Weights of a small GPT-style language model, trained from scratch on English Wikipedia.
Size: 11 layers, width 832, 13 heads of 64, MLP 2240 SwiGLU, vocabulary 18497, 123M parameters.
Architecture: RMSNorm before each block, rotary positions, no biases in attention or MLP, capped logits.
Each number is 200 + 40 x the weight over its row's rms, rounded and kept within 0 to 999. Layers, rows and columns count from 0. The size before them is the row's rms in percent of the matrix's.

# down: layer 2 MLP down (transposed), 2240x832, rms 0.0211, rows 861-882, columns 312-415
# gate: layer 2 MLP gate, 2240x832, rms 0.0226, rows 862-883, columns 312-415
# up: layer 2 MLP up, 2240x832, rms 0.022, rows 862-883, columns 312-415
down861,097,201,196,195,264,210,223,233,160,240,288,223,192,191,260,226,262,197,247,235,169,128,145,219,199,211,197,173,203,255,209,151,195,203,135,218,202,225,274,167,171,213,180,169,168,312,213,266,214,144,255,221,221,231,208,200,186,238,243,148,227,201,218,209,192,155,199,158,193,208,250,220,167,153,179,205,226,231,245,179,231,223,142,204,232,183,237,219,223,154,167,125,237,231,203,162,191,155,190,174,176,174,207,146,173
gate862,092,253,122,264,229,172,209,129,209,156,139,211,156,157,267,283,193,202,237,198,208,197,167,206,227,122,174,180,228,213,132,242,239,159,212,193,174,185,180,159,209,199,181,176,168,193,144,227,264,187,207,201,227,257,215,246,196,159,264,154,174,205,226,183,228,210,159,165,182,227,209,123,220,214,204,135,251,230,266,177,207,178,218,175,169,176,171,177,211,158,207,180,200,193,189,200,205,205,166,216,233,90,183,205,165
up862,088,131,231,192,195,235,191,184,184,176,191,113,203,215,193,181,227,159,210,158,89,154,211,169,235,199,209,205,242,250,155,186,199,250,212,178,172,208,226,226,137,254,164,199,208,223,212,203,149,163,204,138,225,182,205,207,187,228,141,243,181,183,184,218,113,226,216,228,192,163,243,222,147,172,261,199,185,204,196,190,199,175,202,188,184,232,264,159,219,235,157,212,169,206,176,162,222,203,203,235,213,214,191,257,318
down862,092,139,179,220,208,241,230,160,161,160,179,175,204,246,208,238,195,70,270,250,137,238,207,176,184,173,236,111,242,296,222,223,219,221,223,185,145,189,186,166,198,141,155,171,214,202,215,219,217,197,209,141,219,208,170,144,183,126,205,189,214,182,291,136,167,198,205,203,201,156,221,146,251,185,208,174,221,176,247,187,242,177,193,201,245,162,258,250,200,202,153,157,193,202,226,215,252,207,202,208,239,261,213,139,247
gate863,095,230,174,157,192,188,238,162,220,180,199,201,226,168,237,195,216,245,217,208,293,210,199,250,161,198,197,227,234,280,212,248,200,255,207,200,228,169,175,209,199,250,122,207,122,132,146,236,195,251,186,274,180,284,201,145,200,191,189,108,184,210,235,254,217,175,217,214,249,183,223,234,194,237,224,177,191,246,225,217,172,197,288,218,252,247,200,183,168,168,182,176,146,233,252,242,124,149,195,227,235,179,151,186,134
up863,099,216,156,207,223,167,177,222,296,182,179,176,219,150,215,187,184,181,260,195,198,221,255,190,182,208,214,211,262,230,223,247,149,218,220,202,162,202,130,286,175,259,178,220,213,245,218,193,161,170,204,249,130,108,215,255,225,194,182,157,210,241,149,220,211,221,204,112,213,207,247,124,188,215,214,235,197,120,226,222,197,178,178,190,199,170,227,209,205,163,214,279,194,195,141,232,263,139,150,259,209,155,200,188,218
down863,100,176,157,145,148,162,191,204,208,213,239,184,221,187,247,261,199,168,215,287,189,182,239,182,249,186,231,218,175,213,189,90,132,222,136,185,201,175,189,199,160,84,197,135,262,188,243,154,188,206,192,255,244,173,220,188,171,210,176,170,181,190,178,202,168,140,236,225,160,235,241,169,235,257,192,214,217,198,205,216,205,235,178,240,159,105,138,160,249,243,214,252,208,242,160,219,181,135,204,152,166,130,153,72,187
gate864,099,211,227,175,242,172,178,208,277,130,216,195,309,262,146,164,116,154,179,207,200,198,210,178,213,156,194,145,196,170,167,292,198,203,192,197,217,181,164,179,185,214,189,217,215,207,262,209,201,203,163,136,256,188,189,165,152,207,200,175,142,266,209,234,154,236,112,146,209,198,223,248,144,219,179,122,264,214,195,215,183,211,186,200,210,190,304,149,177,214,180,242,167,179,157,200,188,135,251,228,204,212,166,181,133
up864,098,116,218,179,251,278,185,193,166,234,239,175,201,191,147,285,198,223,248,258,206,131,253,193,211,209,195,167,189,212,184,191,190,217,196,298,206,172,251,214,160,212,155,166,134,176,225,167,193,220,267,162,160,168,273,165,256,210,246,193,214,230,133,243,231,166,217,199,239,157,179,198,241,260,311,286,275,145,147,171,190,202,213,187,175,188,191,265,196,149,187,250,211,227,182,148,194,232,202,188,253,130,213,186,233
down864,101,158,200,261,227,229,194,200,194,226,311,182,235,205,190,221,236,207,165,180,191,214,246,190,173,205,147,204,165,238,189,150,249,241,224,223,200,185,184,265,172,196,98,177,147,177,249,243,185,163,133,178,265,244,153,165,262,184,282,202,188,267,189,206,203,92,241,218,229,227,186,137,251,185,220,237,155,202,246,115,176,192,213,149,220,126,208,233,198,221,212,241,191,194,246,153,251,230,224,176,212,212,137,202,171
gate865,107,247,176,141,210,251,216,133,201,177,222,196,270,250,157,249,192,201,203,209,163,248,207,230,188,236,235,164,175,264,242,189,185,225,212,127,219,148,235,243,236,174,161,178,211,181,194,183,217,247,168,210,269,170,140,236,199,230,176,169,145,269,267,152,220,201,127,270,263,246,175,205,214,165,292,162,225,183,253,255,146,180,213,186,159,169,154,214,150,243,160,187,159,252,276,175,180,169,238,184,151,168,186,230,117
up865,108,114,252,198,154,147,178,202,154,171,268,280,131,234,246,205,227,202,166,219,246,182,234,250,183,197,237,199,238,166,193,116,251,184,165,190,195,200,166,202,263,221,239,220,158,194,230,162,193,176,251,192,187,179,150,184,208,207,179,235,189,179,213,189,205,166,167,230,216,132,213,191,190,221,204,226,216,209,214,163,172,122,180,170,129,244,240,190,213,182,269,247,255,165,134,218,242,227,186,206,192,222,114,203,194
down865,109,187,201,251,156,189,202,222,221,232,201,203,259,166,174,219,192,260,176,178,169,227,225,206,213,228,209,240,202,188,191,145,198,231,157,219,197,250,166,242,159,277,161,207,162,201,246,168,202,165,223,197,179,223,202,190,198,257,184,214,211,173,255,208,210,181,236,203,207,154,155,206,221,164,177,199,253,236,207,193,129,146,157,261,211,182,237,198,161,272,239,234,200,186,164,240,199,175,192,185,184,197,173,257,202
gate866,094,138,231,238,191,153,252,185,164,207,250,156,110,202,161,267,225,266,229,245,318,207,117,272,209,163,151,146,197,234,242,225,229,217,195,153,252,194,160,204,206,173,202,203,126,223,225,185,216,119,188,193,127,253,239,142,128,263,235,201,248,230,208,225,228,216,235,174,198,198,181,173,229,171,220,224,215,235,273,187,217,130,212,212,172,221,129,209,229,182,148,193,207,207,247,215,204,251,196,283,97,208,164,161,157
up866,095,204,190,240,174,215,185,244,218,177,190,258,225,199,134,74,158,225,232,234,234,284,203,206,244,208,227,149,140,167,161,184,226,218,151,270,232,192,259,169,141,173,170,263,223,173,177,252,169,181,132,115,263,239,161,236,169,145,193,167,267,184,219,238,262,305,228,213,216,199,177,240,107,173,120,237,227,203,260,185,128,164,199,186,179,248,131,189,248,262,192,259,191,297,265,216,215,140,267,204,195,190,194,243,209
down866,101,194,221,237,173,167,229,224,257,176,187,232,156,184,115,184,201,248,202,239,215,213,249,214,204,118,169,234,149,217,166,183,202,211,209,229,201,200,176,171,158,108,372,243,228,169,177,232,225,157,188,168,224,231,218,164,130,207,152,275,270,205,173,138,258,207,172,187,217,226,164,212,175,172,202,190,272,179,294,208,95,259,203,204,183,255,154,160,246,253,160,279,217,285,180,170,246,145,223,185,191,227,152,220,120
gate867,107,182,254,174,260,206,184,244,162,268,154,214,149,181,209,222,205,226,196,142,220,249,239,285,238,263,146,254,172,147,261,224,218,268,253,190,232,195,187,165,256,200,212,217,252,176,196,170,220,228,225,176,222,209,190,240,211,218,196,127,235,140,187,194,231,224,245,105,118,223,197,183,156,230,170,270,159,201,200,146,190,186,159,120,265,221,210,238,162,243,276,171,256,266,146,192,222,237,223,190,229,201,152,237,198
up867,103,171,281,212,203,191,230,204,153,228,182,145,118,193,283,244,213,205,169,145,274,171,211,217,187,218,242,265,219,251,179,210,172,181,173,228,173,205,165,103,199,151,187,142,182,250,190,189,206,197,242,235,249,200,234,192,205,243,175,172,163,196,137,188,181,201,230,130,159,221,252,143,257,166,154,260,235,208,205,163,212,253,212,104,164,196,217,177,206,243,208,221,199,201,176,206,248,159,222,238,160,240,199,213,148
down867,101,144,178,178,130,203,246,160,296,184,181,156,207,153,174,197,159,177,204,200,148,172,163,177,212,191,147,195,203,264,103,196,178,216,348,277,276,185,195,184,230,193,288,210,140,243,164,156,170,110,214,200,214,188,168,210,260,221,198,140,237,192,271,192,140,234,225,224,151,204,180,166,252,228,196,167,171,228,212,222,193,63,205,203,204,221,214,225,259,188,211,174,169,170,219,176,165,214,201,195,182,161,181,198,226
gate868,098,186,185,263,215,244,171,154,172,201,102,203,212,224,252,190,204,169,191,141,163,201,146,226,162,191,170,198,228,158,234,152,193,185,256,193,298,226,202,214,101,198,202,215,229,224,225,207,188,194,228,179,114,209,229,272,167,232,185,182,194,153,166,240,165,195,181,218,161,222,186,169,237,242,116,196,230,182,189,200,165,181,202,220,207,227,209,71,200,237,217,148,121,171,224,210,157,241,192,251,152,170,150,132,242
up868,096,161,193,168,210,219,262,162,207,222,183,191,280,179,176,167,165,219,232,197,189,150,188,167,234,226,277,242,165,290,235,200,197,85,183,177,192,214,195,177,177,213,236,197,191,197,200,210,180,183,154,285,131,225,227,231,189,308,156,169,215,227,177,186,180,259,222,228,290,143,231,193,212,228,251,178,230,214,224,262,209,205,252,226,209,163,221,241,257,223,165,181,210,270,122,194,230,212,186,127,209,137,229,205,212
down868,095,196,182,199,172,196,224,225,202,170,218,137,234,196,210,225,272,286,247,212,195,207,232,210,209,93,245,215,206,240,239,149,209,191,248,73,155,221,179,187,245,228,200,217,164,175,181,196,175,100,185,260,210,189,178,167,251,214,182,195,160,232,244,199,218,281,147,202,210,205,230,184,209,185,227,188,273,222,199,273,174,177,274,182,220,146,221,223,224,178,127,129,149,203,145,175,204,171,192,217,293,264,202,209,212
gate869,100,220,219,233,169,152,224,150,238,241,167,178,266,224,262,214,250,234,184,195,253,174,223,278,205,159,182,183,203,176,230,200,150,213,226,179,306,222,224,230,286,175,211,145,226,203,192,192,255,241,258,172,208,206,132,137,171,227,188,227,204,249,147,223,259,276,167,203,160,185,263,251,194,189,212,226,239,236,242,199,169,161,112,213,246,224,229,187,265,156,220,134,265,192,236,263,239,193,249,235,209,229,197,170,181
up869,102,250,214,211,190,203,231,162,177,180,185,181,235,235,236,222,243,197,236,185,258,195,201,196,199,191,179,169,177,259,226,210,142,171,224,75,221,205,193,170,150,238,255,233,223,234,208,206,279,256,245,213,239,179,179,199,225,155,218,140,213,208,268,208,195,257,218,138,189,228,280,213,165,171,133,158,206,236,144,141,100,249,226,252,196,245,199,155,219,201,148,111,140,241,239,214,186,158,114,141,193,229,224,275,189
down869,103,225,290,203,142,198,237,133,181,206,170,251,220,157,241,223,202,200,153,215,245,213,197,233,171,150,197,183,235,226,203,206,153,141,167,175,223,115,180,235,213,132,266,222,192,169,297,202,266,184,253,207,152,219,103,247,196,208,266,123,221,227,178,229,175,221,180,202,238,232,266,254,157,200,201,205,201,182,195,153,208,205,168,242,254,204,183,192,267,205,133,160,226,241,248,230,186,203,174,155,174,235,171,196,203
gate870,103,219,210,202,148,194,188,209,178,245,170,211,243,161,185,144,210,202,256,151,228,255,181,268,221,177,130,242,148,135,224,163,162,196,220,254,177,126,259,261,108,177,205,230,167,172,284,178,219,252,221,169,247,164,187,293,148,208,157,157,198,202,195,233,194,215,145,225,217,209,234,188,182,179,146,99,183,229,218,161,182,157,229,165,202,225,203,165,184,261,232,207,287,250,223,195,211,218,199,179,221,168,239,176,185
up870,100,192,80,229,228,256,232,201,134,219,205,202,215,197,180,183,185,96,202,135,138,197,238,249,219,116,151,201,181,189,148,216,106,143,200,167,179,238,211,134,165,213,198,156,272,184,258,211,206,194,198,161,143,178,267,208,147,182,100,172,215,158,179,169,181,148,158,201,258,201,228,196,201,162,161,151,132,148,273,200,190,274,186,158,193,180,162,196,227,254,192,253,271,178,186,264,165,265,171,172,143,153,201,244,169
down870,100,242,197,207,235,162,114,206,175,199,140,224,227,236,132,221,186,195,171,220,215,219,189,218,228,197,166,266,220,234,235,176,213,219,111,210,248,242,185,141,192,194,263,192,223,243,207,235,247,226,192,216,176,192,245,282,173,195,130,170,193,224,201,195,188,168,194,279,235,164,177,275,164,190,229,159,162,155,243,220,218,194,207,202,121,169,162,231,226,213,181,243,206,210,256,184,171,205,224,231,179,179,254,190,195
gate871,100,243,222,179,287,196,187,181,205,166,202,236,183,200,240,223,167,207,230,194,225,288,199,185,237,251,142,248,245,183,186,289,155,215,195,165,174,159,158,229,174,175,227,175,200,175,186,216,155,242,225,252,237,191,156,104,190,113,295,196,206,254,233,224,171,183,250,189,254,234,197,144,216,157,176,221,221,287,212,173,160,247,231,219,138,228,158,216,204,148,209,268,105,134,139,176,178,164,190,182,178,178,158,146,178
up871,100,197,211,140,181,193,185,183,229,156,213,209,142,163,192,162,190,197,172,232,202,194,168,180,213,209,169,302,162,188,256,222,179,202,241,225,171,267,213,156,202,221,164,157,177,280,171,151,242,171,189,141,246,191,259,189,200,249,246,183,206,164,188,230,197,184,198,204,137,224,204,179,180,223,248,197,221,227,171,199,226,211,181,161,217,165,205,226,142,187,130,238,199,207,177,159,174,240,315,207,251,190,225,211,222
down871,100,169,140,107,225,151,183,227,276,208,247,248,233,199,229,208,230,201,201,227,232,286,178,168,178,290,145,246,217,164,181,150,232,276,314,183,261,221,206,157,204,203,233,230,178,201,173,213,185,230,235,258,242,225,199,171,167,227,214,252,235,159,189,189,126,220,238,210,202,260,150,197,179,188,173,219,183,287,209,149,217,212,146,161,135,184,202,215,180,232,196,222,208,187,174,115,186,184,180,247,232,145,164,194,233
gate872,099,188,176,181,186,170,189,126,204,218,168,193,232,129,168,155,196,206,178,249,245,210,265,244,204,183,238,171,215,239,229,229,212,171,212,186,233,148,234,214,197,258,142,269,207,262,207,188,209,201,266,209,229,251,190,211,214,241,199,161,229,177,213,303,205,104,246,247,205,260,207,177,215,235,192,212,203,230,245,266,200,235,231,199,174,193,181,223,148,205,268,189,163,260,261,143,190,252,117,172,174,160,124,150,224
up872,099,186,158,215,233,235,157,143,198,271,171,239,229,206,209,167,202,197,265,220,196,144,186,303,165,205,238,156,177,216,221,165,321,225,205,180,232,288,217,218,227,256,208,221,179,137,210,219,223,257,183,204,197,178,268,212,209,236,179,113,264,206,213,196,229,255,180,152,211,146,142,155,180,149,202,186,252,184,235,158,203,209,183,239,136,233,190,159,205,187,100,171,185,224,234,236,166,185,193,199,141,197,207,100,224
down872,101,182,206,176,191,260,195,203,180,212,174,213,304,314,88,160,190,281,151,256,130,169,176,139,190,192,203,210,164,203,233,240,151,292,272,233,224,212,156,207,271,179,165,193,183,128,120,260,210,238,265,197,218,218,206,214,202,218,152,174,159,142,159,134,276,192,217,170,216,165,128,202,150,170,131,254,167,213,242,208,195,233,214,222,184,253,214,197,188,175,96,230,207,246,198,149,204,205,199,214,182,239,141,135,199
gate873,104,241,167,234,209,219,193,257,199,213,200,176,161,302,229,209,112,176,292,220,193,171,143,167,205,180,167,224,213,177,220,179,209,158,242,197,224,207,244,157,187,227,185,255,189,235,173,173,177,207,179,169,220,235,155,238,199,204,213,211,179,248,161,211,167,216,204,248,172,215,250,173,122,177,220,184,216,245,204,184,195,206,210,210,191,211,187,249,212,199,177,146,127,169,146,221,166,254,279,176,202,206,174,140,184
up873,100,163,170,212,235,239,186,243,129,120,159,190,242,219,160,175,233,297,286,184,219,236,181,176,189,207,220,213,177,199,273,190,210,224,144,127,167,149,150,138,172,251,163,188,263,216,178,251,199,267,206,237,226,240,185,208,220,248,190,185,276,200,157,271,152,191,182,183,165,106,115,208,206,210,119,239,190,226,116,209,220,247,219,186,232,224,200,244,243,159,242,255,244,183,197,145,234,243,148,262,194,186,253,240,273
down873,100,185,213,237,200,147,189,247,192,191,165,169,139,268,197,212,226,235,216,172,181,245,136,226,271,207,208,194,201,226,156,146,150,197,249,240,166,156,290,188,246,226,96,149,199,212,165,159,164,137,162,139,191,238,138,214,167,177,191,184,261,189,161,142,203,142,189,158,148,141,110,182,192,217,167,170,224,195,163,174,195,186,229,253,214,223,167,233,164,210,289,221,122,181,264,227,219,238,184,194,158,171,198,130,261
gate874,103,216,198,181,234,191,202,195,124,196,131,147,161,137,172,188,212,246,174,153,251,221,242,174,265,176,199,285,213,227,186,228,202,201,105,180,202,231,187,159,160,253,233,179,260,216,255,227,186,141,219,260,182,289,229,200,202,228,214,229,156,144,206,166,206,206,179,245,144,195,184,221,187,220,185,228,221,169,142,118,203,179,223,215,161,241,184,154,210,251,199,219,170,289,201,179,115,140,221,221,281,122,161,227,177
up874,094,181,281,148,194,173,200,198,146,166,286,238,170,181,84,131,267,232,203,149,240,221,230,192,185,204,186,231,209,194,216,222,182,179,175,209,226,223,194,216,245,214,316,147,188,265,236,240,159,174,192,273,179,224,236,132,230,251,147,241,175,247,175,174,135,176,179,274,124,193,198,204,213,235,216,258,222,204,191,176,205,187,181,181,202,241,165,234,142,175,169,199,217,268,193,146,202,213,223,205,220,181,232,212,213
down874,092,174,160,214,213,269,231,208,236,195,300,271,215,225,161,137,188,150,255,252,185,187,211,191,138,246,204,167,208,215,161,147,206,215,280,245,141,195,228,232,244,199,184,167,230,164,221,125,239,231,210,141,197,150,192,238,206,182,187,145,205,248,209,286,149,202,198,191,247,184,221,166,170,259,242,231,211,241,212,237,256,139,218,200,251,229,226,220,166,154,159,176,226,183,218,208,274,183,181,176,182,232,253,200,294
gate875,098,226,308,226,188,136,192,313,190,220,169,183,199,161,229,191,201,235,182,223,238,284,182,198,228,192,175,226,139,214,181,213,208,233,207,182,149,178,205,211,199,222,209,161,111,245,158,222,223,178,208,266,143,224,111,230,208,209,150,241,212,145,186,234,149,249,210,246,169,188,187,233,259,195,227,243,201,239,169,284,110,167,211,209,218,225,196,128,143,228,238,209,105,285,181,199,176,116,127,228,127,187,223,149,235
up875,099,123,186,135,244,183,262,158,203,211,238,235,134,207,196,166,187,157,240,119,204,212,275,191,196,238,222,226,217,180,228,248,221,242,179,167,128,199,221,194,138,184,217,270,279,161,212,171,206,201,146,177,260,146,247,158,237,182,120,256,121,200,206,267,215,179,137,179,109,182,140,202,172,251,161,201,206,232,182,167,268,196,186,280,219,217,164,232,211,202,175,164,252,152,146,171,242,174,223,220,188,207,233,201,241
down875,097,150,233,164,151,156,174,202,165,183,195,190,184,242,295,148,212,160,170,192,217,193,228,143,190,248,183,246,197,212,222,180,259,180,142,223,232,224,226,213,136,151,232,197,206,258,180,210,324,147,120,159,175,180,158,238,210,150,234,292,195,212,45,240,107,221,159,247,181,253,229,185,263,225,215,211,194,231,247,172,258,174,192,223,220,226,132,149,241,214,155,167,230,162,314,163,251,119,186,192,231,145,180,237,196
gate876,099,215,183,226,270,180,160,173,184,115,201,176,221,158,155,235,248,204,175,142,192,193,269,213,226,172,189,163,259,217,192,216,233,184,168,117,218,185,202,201,100,199,202,216,307,154,221,234,204,157,280,223,210,248,187,278,214,222,169,261,133,166,157,166,220,241,204,166,195,225,153,258,164,210,135,188,182,201,281,168,185,214,206,171,230,220,242,229,239,232,195,189,222,254,171,229,191,202,208,242,258,134,224,167,234
up876,101,111,260,142,110,214,193,248,244,207,160,186,197,230,265,208,158,178,188,247,240,186,138,172,195,201,161,180,168,134,217,171,111,176,278,270,226,195,152,212,254,159,202,145,161,231,138,133,203,230,139,245,200,202,203,192,195,201,221,116,231,237,217,209,193,229,115,227,165,157,220,196,184,124,241,177,216,218,129,230,176,180,243,223,160,194,164,176,187,273,233,158,152,150,204,215,211,165,194,183,138,199,160,270,127
down876,096,197,271,152,144,218,234,241,197,198,171,151,192,218,225,235,146,164,232,252,245,142,189,204,213,134,225,179,231,199,161,251,172,229,205,210,241,249,158,215,221,201,73,167,190,219,141,184,208,249,179,187,213,248,202,163,213,204,163,183,169,246,221,149,227,250,189,253,139,196,197,206,221,203,175,182,210,213,198,210,127,208,246,246,201,198,153,215,180,264,239,181,171,203,161,167,231,128,221,179,182,236,193,234,129
gate877,101,224,147,261,208,187,173,185,160,213,166,160,235,221,209,223,117,232,176,160,192,194,199,214,194,237,274,225,145,214,215,248,234,167,192,146,220,228,232,252,230,173,177,256,213,249,140,177,261,233,200,241,255,149,195,211,93,179,199,176,222,208,248,212,258,220,267,215,187,171,216,209,211,228,245,134,217,292,256,314,183,174,215,195,170,204,253,190,172,152,232,230,145,201,205,223,260,245,177,222,201,138,292,138,218
up877,103,122,251,177,168,247,172,211,248,126,250,228,112,230,197,192,208,173,291,239,244,243,283,167,217,179,209,223,214,118,157,185,249,185,201,231,180,156,230,276,188,131,201,196,219,177,172,197,178,217,164,202,181,188,157,199,266,195,241,223,154,199,203,182,115,171,242,217,133,255,223,180,171,236,165,223,177,182,192,190,228,174,194,277,203,243,203,208,173,152,192,238,233,234,178,153,234,190,189,227,259,276,140,254,143
down877,099,221,224,146,248,297,221,222,201,200,188,212,190,206,195,165,301,127,187,212,273,255,235,160,184,247,173,211,232,160,135,210,154,192,242,230,133,161,143,149,241,186,118,201,245,164,174,204,228,230,159,190,180,329,233,162,225,284,201,254,200,215,215,80,194,197,186,263,123,207,203,172,145,169,140,187,258,245,174,182,169,184,120,221,138,267,209,189,181,156,212,277,185,243,189,161,235,226,151,199,219,214,222,233,188
gate878,102,210,191,188,208,138,197,205,147,173,211,167,194,232,237,253,231,209,267,242,220,193,213,245,266,222,175,209,191,215,255,254,204,193,173,212,197,180,247,233,199,229,218,216,161,141,192,128,194,135,149,163,234,168,241,174,262,237,215,220,198,184,227,200,237,229,146,199,251,171,207,271,236,182,167,181,255,233,233,275,201,208,261,269,184,158,235,209,147,230,198,206,215,191,250,143,233,213,183,191,203,235,163,238,184
up878,104,241,193,264,192,219,258,204,168,204,189,210,198,194,253,157,188,143,221,241,144,193,251,194,268,95,209,157,172,105,244,255,184,137,219,114,188,246,171,218,218,187,226,236,232,169,150,201,276,213,259,192,177,193,293,195,217,244,172,142,163,217,205,183,207,203,186,186,231,220,181,229,197,183,254,159,227,115,250,153,133,222,188,205,174,175,205,145,274,225,171,227,220,146,245,261,186,293,233,230,269,180,127,203,198
down878,105,191,224,252,153,277,218,230,206,172,260,182,185,157,243,179,221,185,195,181,152,193,127,202,220,176,235,153,148,92,215,187,162,179,202,215,172,275,163,179,210,179,91,296,210,199,206,220,244,181,193,210,196,215,215,138,173,196,255,218,237,186,207,237,166,176,178,226,161,219,248,171,229,219,250,215,213,184,258,241,173,146,228,150,189,272,197,177,212,253,186,244,232,172,202,249,192,238,218,231,239,202,217,141,229
gate879,099,169,186,195,195,214,225,197,157,196,221,175,227,214,232,238,159,225,212,143,247,212,156,201,192,181,316,236,191,194,211,186,151,152,164,267,225,193,157,242,130,192,175,282,179,155,179,170,205,227,176,238,246,193,299,165,176,182,216,140,223,181,224,202,184,179,242,225,214,287,186,147,187,203,248,232,187,159,144,173,209,248,183,161,196,197,166,158,256,207,222,173,283,121,143,186,253,231,222,198,184,170,195,266,279
up879,101,179,177,205,146,92,196,258,165,181,162,205,186,226,218,213,227,284,180,182,258,229,188,151,231,226,214,233,261,177,202,222,254,148,213,175,223,226,153,180,245,234,127,243,134,174,192,201,148,206,203,248,239,257,190,226,149,248,225,202,208,214,226,221,186,116,218,232,225,206,173,201,245,176,205,210,147,141,263,185,228,216,237,209,165,185,228,237,177,212,208,221,236,222,206,140,220,214,196,133,197,154,173,261,266
down879,100,259,174,138,240,234,189,129,239,268,231,163,224,175,113,200,179,176,206,191,230,216,216,253,183,204,151,205,213,218,219,160,164,155,202,194,212,240,279,215,128,235,146,197,188,156,169,186,173,186,211,156,175,237,216,236,144,167,171,218,220,218,243,187,205,221,168,195,214,78,181,105,214,238,119,255,200,158,184,267,227,134,206,145,220,192,136,177,146,226,149,248,141,165,188,211,174,193,172,172,221,298,198,185,142
gate880,102,157,211,253,261,197,154,213,146,198,164,270,231,241,164,229,191,209,224,152,169,203,159,175,154,253,213,232,164,139,193,216,193,179,201,187,250,95,213,272,210,166,163,302,204,189,197,149,160,187,190,232,257,194,141,170,142,120,173,190,173,277,200,208,162,176,190,176,180,196,186,172,102,234,218,272,181,169,176,141,121,280,150,185,267,255,214,189,96,184,258,218,193,191,210,192,207,216,181,231,202,198,115,129,142
up880,101,184,153,211,190,222,191,215,207,248,127,180,121,218,178,151,256,228,165,202,178,243,202,231,124,255,163,208,172,173,215,247,171,210,198,239,143,179,125,215,235,195,184,237,243,185,211,193,208,125,214,254,204,183,205,143,275,167,157,240,192,228,230,188,174,239,191,165,198,164,216,179,177,197,168,265,227,185,171,179,230,136,176,260,219,247,280,194,214,233,178,209,155,184,136,155,174,186,215,152,236,148,137,234,294
down880,103,168,190,282,223,180,231,213,176,205,284,242,268,222,228,200,161,207,221,177,192,184,262,122,191,211,201,228,192,158,138,170,267,202,203,255,208,199,205,149,137,191,282,218,209,209,227,144,153,244,174,246,225,193,139,200,165,205,262,133,250,238,213,173,178,216,225,188,157,169,184,184,119,225,152,202,193,179,195,184,211,196,94,169,239,195,204,220,190,174,197,169,269,180,234,221,157,174,155,221,176,177,206,175,168
gate881,107,188,240,172,193,160,222,194,123,227,222,221,187,191,182,154,199,169,202,133,165,232,186,139,215,186,261,235,249,253,177,212,145,225,230,162,179,225,183,151,252,180,317,253,284,269,225,188,118,131,248,171,183,135,180,265,217,138,191,219,206,164,110,242,235,185,197,191,135,230,221,260,183,243,126,271,279,193,308,160,186,223,158,142,148,212,248,208,154,225,221,243,263,238,199,217,215,254,203,198,136,197,207,160,232
up881,102,166,150,284,180,206,130,191,246,152,185,199,156,208,204,243,261,136,150,170,206,137,232,216,231,213,210,235,221,167,211,222,213,171,241,128,118,246,217,204,225,199,197,190,204,229,239,133,135,142,190,153,190,253,168,194,185,239,206,188,288,166,189,204,168,201,151,252,184,208,212,206,118,269,154,229,206,137,130,196,238,178,178,163,176,244,232,216,202,201,132,159,197,266,233,297,242,211,153,178,189,212,167,176,184
down881,103,223,264,235,178,212,126,134,235,170,186,217,170,296,229,260,233,265,173,186,232,160,198,209,281,198,192,249,170,182,260,247,179,243,193,182,188,146,114,179,137,192,43,159,175,204,240,219,137,203,234,232,130,207,198,181,215,300,239,173,193,211,186,205,247,253,254,156,216,204,199,154,210,228,177,177,169,241,242,250,230,219,289,225,147,235,241,183,220,168,164,266,114,257,188,161,212,206,240,204,225,229,197,243,186
gate882,098,157,300,236,243,221,226,254,201,248,172,187,174,214,268,115,197,179,187,237,230,236,204,139,201,325,198,334,196,188,216,159,176,158,187,173,193,248,212,220,216,154,234,219,220,208,172,150,135,216,242,177,292,306,226,275,289,260,217,173,223,258,158,183,156,199,222,141,158,178,210,214,218,222,223,222,230,172,247,233,248,248,183,244,236,267,211,184,265,197,265,153,209,154,233,195,135,231,185,221,178,167,249,209,175
up882,099,184,197,178,182,189,175,250,173,113,190,250,143,243,283,142,221,155,181,204,183,243,170,226,203,201,183,149,285,254,206,229,172,218,207,140,259,214,286,210,137,92,191,244,169,158,215,182,195,167,176,160,200,204,248,242,206,220,230,285,186,176,222,250,169,170,188,158,168,209,142,158,132,183,224,175,258,204,203,275,255,206,234,169,192,151,140,206,185,192,170,125,181,272,256,188,288,288,257,207,143,243,260,228,262
down882,099,148,165,208,250,165,170,197,202,156,210,252,267,251,212,227,231,201,190,273,193,186,174,226,176,238,212,199,125,212,192,185,211,264,201,115,246,144,302,200,206,184,168,177,237,212,200,189,238,144,256,260,152,215,219,154,181,268,178,174,237,237,160,142,180,193,205,152,178,169,178,237,241,193,142,163,250,205,189,207,98,230,154,135,243,188,145,204,272,155,225,176,263,235,263,180,256,177,157,213,202,272,231,316,180
gate883,100,195,172,193,176,217,192,154,221,259,262,166,183,203,313,257,88,201,262,202,248,148,164,143,242,209,210,242,188,217,273,246,183,190,192,209,219,191,161,163,221,217,217,174,234,231,180,125,200,136,114,230,227,214,183,185,191,127,209,247,200,192,285,171,145,190,231,136,128,171,257,179,115,167,169,156,235,174,219,157,244,210,164,247,220,218,234,225,148,163,280,169,195,277,185,221,132,204,270,186,223,193,123,201,244
up883,098,164,140,194,138,204,223,263,173,297,210,214,236,199,174,161,240,151,110,151,167,183,210,189,225,151,205,258,179,97,192,144,198,192,202,255,162,218,194,196,219,195,205,223,228,188,271,263,198,189,195,177,192,236,192,266,190,158,166,285,199,175,222,227,134,263,157,177,208,116,199,134,126,151,206,240,236,176,194,191,228,145,152,234,218,224,242,219,239,204,187,149,220,139,229,212,140,153,256,226,242,192,214,185,157